config = dict(
    n_layer=9,
    d_model=96,
    n_head=3,
    n_kv_head=3,
    head_dim=32,
    d_mlp=256,
    vocab_size=2048,
    activation='squared_relu',
    norm='rmsnorm',
    norm_place='pre',
    norm_eps=1e-05,
    positions='rope',
    rope_base=1020.0,
    rope_fraction=0.5,
    qk_norm=True,
    attn_scale=0.247,
    bias='none',
    tie_embeddings=True,
    parallel_block=False,
    extras=['local attention windows', 'shifted keys', 'gated attention', 'exclusive self-attention', 'normalized values', 'capped logits'],
    init='normal',
    init_std_qkv=0.0537,
    init_std_o=0.0666,
    init_std_up=0.0768,
    init_std_down=0.0768,
    optimizer='adam_hyperball',
    lr=0.00411,
    lr_mult_up=0.88,
    beta1=0.9,
    lr_head=0.0152,
    grad_clip=2.0,
    warmup_steps=192,
    schedule='wsd',
    decay_fraction=1.0,
    decay_shape='linear',
    final_lr_fraction=0.0,
    batch_tokens=[8192, 16384, 32768],
    seq_len=256,
    doc_mask=True,
    train_tokens=105100000,
    steps=6021,
    dataset='wikipedia_en',
)
Each number is 128 + 24 x the weight over its row's rms, rounded and kept within 0 to 255. Layers, rows and columns count from 0. Numbers have three digits each. The size before them is the row's rms in percent of the matrix's.

# layer 6 attention value, 96x96, rms 0.0537, rows 0-95, columns 0-95
098:101128121113140132113143120138126158082156095089144120090125133129106103105168141114095139116121138074100119116161110148047109104097118120166144152141147143122108121176163120121159081124073133104107129123136135118114157143127160104115108112140139138151116130114125087157166102099147149134
100:125155122133111115130149184111150123130126113152119181134130100127182111139125163100119125101098102178095139155170111105099156113152124147138101094143137125169112140132125140132113143130184106072157111137153115124127148131169141125136092128113105151177130098104124117099104117151114091166
104:126138114131076116136099144152082120155101138142092088147146143121140124138134143124144141136156131136144100172139094111122114133107133105091125095152124121157110050123118159148096154136100140142116098153145122099108093157108126169104143112129147143144129133141129140082142191170080142114
107:156094164140143136065141148134119100148113111122134120094121135143150103143144125084137106146118146133136137119097148150120081091119112149103141143101129128134127130136185173174113130124160134147147104082129145140129111091116144135073154145166172158108129154086162089127103122094114124126
096:110150096152164124104148083155144141094155103151137127133149136149089106126129063111146092121089135105143116129130087112104110118121133149120127108098139131086114147135150131149120085122108104143141073163083142134104145132157129109144162110165115134101126053126103134121146108101102144135
091:134148134104108155078132097130127079100139089103139120108144161145161130152075098136133138144138140116160142133166142079133173098115132130164116147115130143152124150139105102116108143114150164130131099128116130178115181139136145141133128133128123131113106089116135156140120066102090128067
098:127137107107168131185138151167135117103122129121146153090138157145106136132103110153128142123129166125089146148077085126144150081158108105092144149093167113079105119111171124151107101088124128147128132112102082164127109128154145116138161116114130102100119100107153120128156153160138138116
105:139124131156118120120152116153176116097139135114115115083127100154141137126133177119149101132100123095082114118118131098192106156113129124112199128147146150149089154132112153098146110114178124115140133164106110105177133136135155126126132143063155115119151091118127128126104141152159118125
092:142131105103097118174073163104088114120088139149143122129190157090110137099154164129115179095124132129139117140184108153169146174129100132108151139153113159084130068135093158109106109130119132140110156124110121120134122135124124150136127118127120136156113120164097133122132140147119105120
089:080117094141127093184084122122083105124163138132100165124134133104106110090156124148125140142115145167127110130120098129151135135166092141145154104110130111156134141125134128117121126125114139097082115130155106094118112110085149134134087140106146096194150145118137158086106120146141102173
109:111128132144143151121146084133133156128121102123130094094130148143141129162127139118092124144111146119118151141088195114106095085151153131106127188112180137147117135115135124154094162122155090140136169106127127125175155140154159070114169118142145104107141124120172107143116122092130139147
089:147152122159117153184149127122125138066131097118118132136134139128138081135092137125158122130174108148136136141109182090123144106119126133157117131151125104154107127151163130093134122148114081155140127130130116112158107094110145121132124141110136132067129123113118133201154074151117081115
099:128109111136159136127085155111146164106133154165149171121135099129183135151149115107100117123125123115137150136082117120148071132148130160159148127121122118141151160126132125128114151106142177137158114138096137123162158172087116170123141122120112113166123112106091080154104104128104132069
105:155100153129111147078188115103132171101116122143145128120129120140158145099177110081164129131151141143135131153107152146083129136107156110155181164133156162133165120128120145157081110106136108153122123131118133107119135116148108127141118122155163116185151139170153115137148114109104103100
092:129092137163157168136084139161115118131132146144085111139133156137166157157133114122124151128109103158088093144126139113119151121145085113111112157098099100107086143146163113128109115130131155089113155160102131090128115091108112160143099150125089131160125097136190091126125099123114157113
097:138132122119125122103140130102134123128134132084152076118111104145154109130123117100086139189161164124138126129111124134087126120166103159109145123114189147165139137145121139172168115122147087136134094129132105103163117131148122102154142118122103154124094105063130132153138132065128123165
128:118122150105111091172074138142137142167138146140105143159119122082107168141099133101161150121148160173120117125146133151121133091152126130154134106097123116164110101149113142088124148164127106117114142130184134118130095120106100112134150131097124148182095153134138168105111140169149170143
105:129134109084132076129126179117125154153110136131101132182148116091134152102136165188126144123112172132153143129123152132129151129109133153110125084144143127138140115054128084071146134137131129119145086163105118128174112170127141152132126141155087136151142136158131119151126133132139121135
113:122161167156127131083138113133136151131151105151151129076122136091159144102118147182143113105121115088109137151090087097138065109144110111133129134117125141110164116117102117156114092118099149118144118095112110163119156115136155111166121113105170128113119112156107086131127121069147110134
115:137104117095151136148116162101106096178104140126126175132131111084114139111072181160157123112143150123102142127157151119154152162101120121102135122152159103100093139106130130157138141151109117119142128126146153175155117119122110127120096165108156139147138161110151154084109171158128113170
109:132106113169154153123154107137137145108102119137126131164129169111136140122133146118125111116124134151109162124142089087161187161139119162115105140171134122155098090143155121098151099140103183109145115112151118125110109160176083165140080138136154093137158146141145165137131094147148121120
096:093135160109108121170144095123131138146092135142150135092133150166096150166123140084165124123128151141118128172074160125124161100139148128146179090118172168125112153140095133111151139144114145125150138167090133135089127099114122085130099149104129108168117109115127132116152121104103155108
096:113154120109128128138126112176150180148095143102116150143120162157161124129096131137102145149108160139166092140130138127150127056129110140120132113136142189110160134145111116079121168152139119131193132104126157146137127099092125137146147122125103133117162154176103100119125139093128123105
092:148188135111128112126111105173136130148128138127101154117134137115135081160114149118128130113160130134071150118149148147121096137108102114118157100187098160114147142109121148104098138115093137142130159118098152143093075132138061117107120120131112128098151120112121163155112067139148143129
093:176122107116105154113097135122150170096133106133138087106124108117114128136125127120097113131145141114130103157119138196143101106158144122127111120116113118076124141091114097128115115112061142117134123149130102167166111118168145102143163132135175146137097139140115095133087111075115093101
097:128137107125117097160078132151112149120120133125136097107148045152146149134093134108127134159136155122180133150122174147107136122125134191143171094149162117123130142124148125088102162106163127134135112117101119140099139114143159136118136124111137161143149117164122070136136161105152146104
097:136130108174133140116100107160095124157142132122139114160092109079130178142094117093104167109117078131110138125164135114144158105157185121110137122129123107116157091149123136181121125152132158148131151111121104135092109099093142136104134144160159136120122147095181131158134137140125101095
115:112132129150132140114126138120143113168127113130128122148128145102086090100128102127099124137086134133113144152137125181125138108149167087123123133134105140159135055082136152186139162159077090146123166144150126100105149108119122120137109097135128147098099132079125157157125100121097149150
086:164110164143120121158130083156116126091119137099105128186147131091103110131126089134134155152124083168107150117135097144107096141131109123139117106108131152135147110119154100100156142114123139140174128076121100168177164105107181099113117165135124139117132149138120160096105148135111133110
104:139139122113128117173088141128103157183117120096111095128137114061118169140134113150184140117106120120115155109122176109153126128112141116121100100162116099141124122137082149096151147133105092132163113149117121140102099132101143116133064108117109157162116138132100159094138148118122123161
108:138119122106085123120066149146111161156109117125117124167124101129147145155082160163121140088126129139148113168137104149143173153141130111098170113135089097120103102134100129083123134137134146127124106141122152135184113140122119083141161120087146128124137112087121098122115153150160164171
099:097138130120096125104067099096150157101136122141110122109080148133114105098133151129121140129143131167132109054160161155100134123125150143137109105138170187131116088138149139139132147116148059109153093120121108126133121144097122149135128153105149125142131153094131102120094124098147114157
100:168137145143114133126126100134159096124127096135159113122141109177129122143098162162101117096143142101140119137134149157135142128120110140118119131155132098175125143122133108116134157105092146179106115140081165149086131085092122110115093099149134129178122148160153108098156095137152102069
096:138131167132135128116147108146107127119091135169128107155127118108106143130088096166148133129114072125128116095147120104138164143127097113141081169096130130104147121096139139091182104132113152201109101119148145141130115122108136175072124137113147131156109130119098129159142092162108141112
091:161113158140131134158118110121145152102155108098144138126135074117090113125151110153124130090142133138146124138112125095145126142109093124113124117109202092114148099132145205138111130159135111135122093147145168162127107172100119125129135108132117119179092129180123130136132129092109110165
087:132107148114096159096125056123147142116098169102130092107156160135120162140135108104142097139126132119164107157134185117128137143132147170093153095155154120138152159157155125127135119133138130123119187127151137154094094130136101132120147143155113191110142138153106129123120123133101130174
104:122139082136113131160120090067142147146152144128139136103131153129091107153095134114172139141135123104118128136166116141137116097095151124109139072114135115104127097098137082177110123129198160123105147101142140129103112162137095146125117151115139089113090119104113143163131172120110138109
102:139112136162128120133105128122112148142141156137117181091146140129099077144117165143170155077132126117161168131101094179130096124104129088154082117125171112127172134119100127128196094125090138150118161122134134122143138125105085101127113108111135149134131127102145125156143119121145138162
107:102146130137066096141113138108180116150129152119130160115094110134144164116151130170100116131105116149139162151115153137111108111181132144119163150146112146109128130138135150087178142133129193122156087119115112132152120092114164106130140172127099175087139128120112108101159136119115120126
085:113114164140152104127115148111117165120158116092145124142125197110123087125110145080122157135070118091125124160097111132107080161117137155134113102128119117111111146152126147109173086111144134141172086132137116072150126157133135137135127129144129132171152112122166152160114151129108113104
095:160122112093115183108113138110138073128088122151115143101151145129167145096101093133106125109107138139166164133132107116140115118135129113108107126143114141144176169100126123107138111148103130192151123124118133101123088151162138129156089127162176137116141151161136078102134157140111156149
096:124133164127107126116131050140143129107144120104102146117140141098095117145163135120159129127148131117152137143115068099134111116095135145141134094130149155104138087145166125140169127141153183126119141129123129125126114156115056126071121139118087132108087140108115121095132163130165144146
104:141163067162106138131104097087140148154163146115125109119158119140099073140156180159142144164132128122159106119145131128147140132098125153159098143111085155112138110088129129097142092152136146068112159119107142141142127134121111128145169122110143116092119108140155091126121144098130146164
100:120133106150140123149128129156141135135190145120112119113142121077142086116084128170132103134171074086117137101088158144117107136144104133114131154157157113092114132127113120126129159146143105106124196132102119143161109137103091103143137115076168131141119122140086118134110118140150157158
090:126144136115116183120105108134132082140107156139101142129116133140087131097137123124150122139096140167116141083137118103108170117086119100101085129139114151090126089116133052113110121133092146122103118145150137139093123122144143169113128147156111158085148106115103139108123107085077111140
107:100092131117093151121181155152122141094087110131105111131150100139147154106132051117124104119110138147143157133102147110117143134187129111140146169158143120183139166161115147137128130145088088115137122123100121096146125086103138098177089110145121136121132130125101131113136136152113135145
095:145170146120129064117131146136103158149106127119129149139112103125177143115125116124122145144088120082092104156124128176098177133166113082160154116114131109139141164133121151112157103116114130151135109163138150129116164116137157154088138092140119135141105136173156167151137134156111100168
086:158116121139141131123133115110139119111133128130135138120156075106106165116138077141135104123113070130140144134104132082121168149180076156159167117094156115153102061167123116104111144139149134167129147127124106140169125142122145178095085150124142163143129125131143131131132100138109147114
098:113132095102169121131089186148124090144190119130112114127114161084096108127119122145151145102132139100114128092143097061141069146112096136089123146155146103135121127118132150149145118136153134146152125155159127169151081145152121134163116141120131159156140126101134135121127158129134161131
095:132115131144133109150072094123122148119169141155133141140132136132130079178100093136095129151153133130149102138128118157108124138117136134106132167117135124138105154122139092164176131110137112114134095094153099117167159129139138167100144106112142098096094134091155150133160172124201148132
127:138157142136167114095163120111116141127153061141157129129064098154108121111152154096102154160136156101092153136098128108118124143100162116122122139114113132144138127145098099144101138066115132175158105116113111121117112165118129132092148155137137079166161132092131142122157116124131116133
117:125112126081123141147153145126107140098090101193089128134180129097123103135120143169131159134119152191153095095138148139125123104121141161173165099115077135130128126068127115123116106157137140093183141139131140101116103107127137119138109134116143166116113125162130144121127144125127154125
087:113117102120130139108123128173117161138074124073132147126151114096124115108119071118140136112067113145105128156113154092155161119100133120108139107119127111095126156173109169129164127127063166126145108116114156083136118115144147106160102166129110127126157108141101122123139150121139107156
096:111147116125148122106160149186121133146158098131146104109081172100149140081129097118197103137113125149125148124137115113133139120183140101101124145123129124144138141134119108109133155123164142201097094111119122122145111178127138116109122123143095123114080137130077098103138116131136154132
104:109108151106084130103123167113142122174105109094155119147113132146139128140125112130106102129114089182134155123165149148179106116149121125128159120123141084141098135157139170163101094119140153152148120129150146156145141122173156194128118124118123116150159148137162118097098082118130099111
097:127115104110116167142066137115148131143153096133137121115127104151105098117125197151152121126152164117109134098126134119109130180077109137135170168148127147077132121095126135128104118118153113130117123097161139171107115118118137115115153136107150101076122115111122105108066097120117127094
093:139125190113101184098137123116114109108096130090117104101139095116097106133159127159137124146166184135106079138143136115121135127127120121177158112134150143136136109136148135086153094124127140168155116148143094135102101115098127143097102146155129181141136148133114086133134082142148105145
096:167069149113161178112144140108099146099146108110130130148109136134192129095116085122115135091105112117158141125099119074091089126130120113112112151170129130131122109158099139143131127127103093099138137143112099145138115091171149123142125101148078103139141081141111160108113110125137134143
104:111095126125086154113134160179149155136160099119141116096119103097167135149129117120116118165148158080129107171162160126156099153101141122098178094075145148130137122129135182117106131138125128128130168148106131137111167156137130127121130112143113167112138130143120119105068089116130123107
111:128137092105125146167138105098118099115116157134110079109080086136162106151150131168121111124101117169144137144111193172142110138114147114101142116117131151126106139152131109123114126113165121063144100141124112144114163155148151111170157132121157120106162161133140126156117131104150097093
102:152113069111202141159144125095114112118132113122134133129102112169105162149138117168132135128128109123149144146156120093133135124111164175145138165098185131100160127107126131124093086137164097110131146150146154097111136150150143132160155090108109117145177099126153139115109111113133121137
093:135133182109141125116140112105144139114109123127138110144125070145171145115142116133130112184108101136097111104154133190134129125169169119161182120131141131130133148108107117085113155148108068140159119139109113159165105143116134067136142096151123106127139136117134144119101161115113099148
108:141138132137146122100094150209091123107134096133128140118141122070139170160102062146130123123113128100134166119152121173132113104108166129147120155139118130182145105170138138164130148121104134149142122140149103137129138126153141137076125103099101131123139121145122119098122085111147101102
093:175128110147169115148122110087127117168113103133118132122119126155104158162142103150090116151076127129107138130068130126112086126151100132081127139066074135086113112122128144117139121128089106129164110101132151113133143114155115178098155127102138118131140130110121171133125158159150137122
090:122139101109164060144113135209149166148149103139089123092139112125142169129146146106119116152126105082094126139150146124106131107144113101113130137119100156122151119139133121120128099109140118155147118111141117187129135112146113136156158113144150129070096134125134094134090105081141109133
096:136088194107146135148140118129110145144120095147119116143132104081124129118148167131147107189155145138105131124145144134147079148128133180132111104131136146138092146109133119138092181127163097123111122168146080115103102138155121118183097125145112152138126126147111148152087101152106139119
118:139196158129141140138081133085114102122124126115106106123154123161125110127119131169155122127122107084142117120097138098123113126154123156118116168135102103119147118132124130122132126134104133134112085048065127107167087136118095156145125125107129142132100123122156191132119114115093157120
099:121134091132095114141129107157130139159136146109119128147132167110149074089113158140159129137164185122125182134079138089117133112107122135127111141107133176153100100109117146131164165139130134162077112128121134133107153090148132126115111081155087122128104154143148146106135135093113150093
101:112095112108133123144138114096110156123148127143126165143122134153124143087122083104154114109140118155139175097141123081120150126167124159119089084123170101114152106126134140164099167168138111085114152140183149118106108138125134148122138101114131136111116149100093186123152143154116174126
084:118107149094116158131150115107131125103129161109130092114116117084124134134108062103154143115147129147115122105126088106139156118135134148088134193172167108145112141137117145092151105123125112138091151117155125139130078080113146129140135108140134082095104131092104101098083107114137158131
124:104077170117112128122146125150116150105114137150133119126181123108117127141100154107126118098132126156126179135138125139133132121118127140165135108118149164147141132151123148099068123157154099125130180168195129126098144100096129083161115112151112140155098133146143090140104101113132101080
135:175202140154122151116092151110125091112138128148105118128120145133153124145124132188137125128132151114144128120113140142130091103103136142142096114135087086147147128092101092153178120118136140138138095079080119160093112131151104142181136132142137122128122113130120148142119117156104149182
103:123112117165110085159124140130113118132150107116108123159168146157149075129151113147115125118108093102162134118119128078134108156099076156102130113113097117103083101161140110084126157142129160137115133127120157127146112138149113161134095102158143109155107133132123192126109094156092161113
088:128115129139115129109140132073144116120146118144120123124136132133094077147130120115122148149087119122109082118164118118116111139131167091126144133128136102101148135118120084171109085121171146129107108104068136090133105143183158176095143095112146076141135103127124135151165109116106135169
092:104028110120112124124172165170117161106111099130151135133146133132099116142115168115126140136117096149137100134131159092126168137131150109141126106148146140168115121133121183117104144122128087118153173078156116112152145121127114103153137147133166116112101121097102101133111143113128120109
099:130119134131116145125105126129140133086130162139098118132173137165114148110092127120134115125147164125119197112166122130120168106175127121141156110124131161155152153089129172121111129144153090098078161181148131117105140147119123129166108086130102125138083111151162115169112115158146128124
096:169095120158095121104126124128109116147135129116088141111186153175128103106158149152128114115108121137116171114126171134122143122134121177133118146118097149163113089137165137100090165155097133126082170125108142143100131119095117137119087104123076131112111151169150160129139151110139118101
094:116087140122095094112136092091123141120100123124159108141133167089144131103115122148129130141122183126117160180155130150107097107147134145098113133167148140141096135158183141140097131158154111139142135139129131110115123133125147109033108117135114128118137162147088115090111128148112093124
092:154140164116090143126144136153120152120143106150162175163118152130131101103090133090132122106111138149124091141108132140135100089151132111126114100158126091112153131128163136119111099106164125146093094064091164117066135126160147116120155115136094119149128125071134128146151138113102153141
084:122108147103142145134106099140096137107122145134117136144174120082164122148122103127110106145151125138128160108113098097102126128120131176195140126133147134190086083131148088175146114126156126075109127146146115116136113171127139139101117131119098171131164131162172147120148125144157125126
108:082052105122130115125190121161116130118107126104155128147120126135095131102125158092101132137115126154115133142113140125142164135126163110104148107122135159142109149150117146113109119148171154140101122121161138084106139129094163127114108152163081127145129164115125051151159144138135115109
088:139096107104149099159134142125174147124171095130148146132139155145149167090137114132140065147117127128116155164143160084134139159169092122101160165153130145110134121131140172105116102132153157091100155162102122152077138120143164116155139118124138169096138141129141130115109103132115145101
090:129105087156169115144104118098124124111115083086121137097168152132112139138181147105119176124112159099174120104098111153136129113108133146138125158103124124167148140143174100094106105131119101081175151121068156144148109152151120099104118114136118126122135148150133158139098125152142122137
081:137144072123177119123131093094091125126110122133104146139130129106093127149127127081110135107127127121108106124143089109093123127093138197132112118094121153141174141135134140126052118141123167132153155095137139117129121114159121139096136144107131117112170112169162129134143164139078145150
099:139118159143119137145126124127100089091140141126129151138132129153161117154106113140136114101139118124182119140149104150140125094119092163137172131150102110128185131106115121194122112101087157135117099082073122118056136127140139121117133123096146177128131121112142167115116134105094144114
104:095094104134097135114148145105119132114112091141132173097145197120108128144080114142098108120135170136092176117143147133159125125077096146111135104115125113134133094090130162129090122135103096091122131128147183125114110102102107142115117092101132102131123155116124153102101107087129122150
120:141059114112091144130120149137151126129110119145141092131148151141130127094144121135126170123130173170134126158128131133128114089125121117129122097167121156145094168135140165103124156137106108163142153133156098108121164130103143100119125138163109183138086163148116078136143118160155106073
096:151137079097161077118106087091112109137178108125103163107095169149114148104168107131136153127143162107148146141168111088134139139097119138082140149117129093112101129150130136130141122144107115116119097098139112140090171124133112100135127114156169130154145170101107116100152142132153119104
097:168103108103141073134138137192120103122186102139097152109123130136100125127119102176128156118102130161098116108103135147117168120138144122098145137128140084145146133162107146118138120148093101137124125172145140099125115145122134076120155100148079159106105147132109130153129124126123140070
103:149107094122173127162129080187116167148152088123113149148119118146134106123112147108127083161133090095114122098123122119133162107187146117134111187141125110105074157153129118138107148101130099089140116110093127127152137116168134149129112107114143174130144128134135143139165130121151153129
087:122147156123143134131104085090158128161106130096159110124135163112130164131091123114136144076116123126128094085124102146143069095154090184104127103137125121141146142124150135154116138129172137140122137114135141164088145140126141176073153121122101121155091147170136138133115083132127149126
097:085070146118100131151111191155159141152102101119137102129114160135092150134146155114116141157130183155132133123102126118115160144104139170121138150102130186149124123130150119141121127129154117123095149121187099106143144125098141131146098132137124161128117157114165081147095112142142093114
085:122113148166129129111168137141151130130106111147149155131129138126132159106137090094133121128117131095116120106089093112112147148169120147111113172157141092142104144124157127160129113127140149116143104061109166134124112116153139173114108163106127106122115099136103169132182165153088170178
122:128087156115132099133147118160113120153156071133136138098122134158091142106122147112128151098105104119099114097124166137113128138112170129126099176115160094142100176199128127151106125111146109134134135157196100131156077127115153126110129124134139130143130118116113114131083087134115118116
096:112164084162169158119095156090153121120134157081137169137123101097114145127138136150154133140132092124136182122122125140113115106143115119124121149149090105099090131145161138085160113110100142133126127168114117145149131160150136129112129129123104127179137127151104131191115153120137066103
088:155117123174119131134138148111105150148108118108136120101150110100136155118116133141133114169090155144130146103119125136123158123089173153154115115136151104177111131147130151116155140110152160196114145132123146112133122153105175174128048173108121106127139130159133121099158133168152125144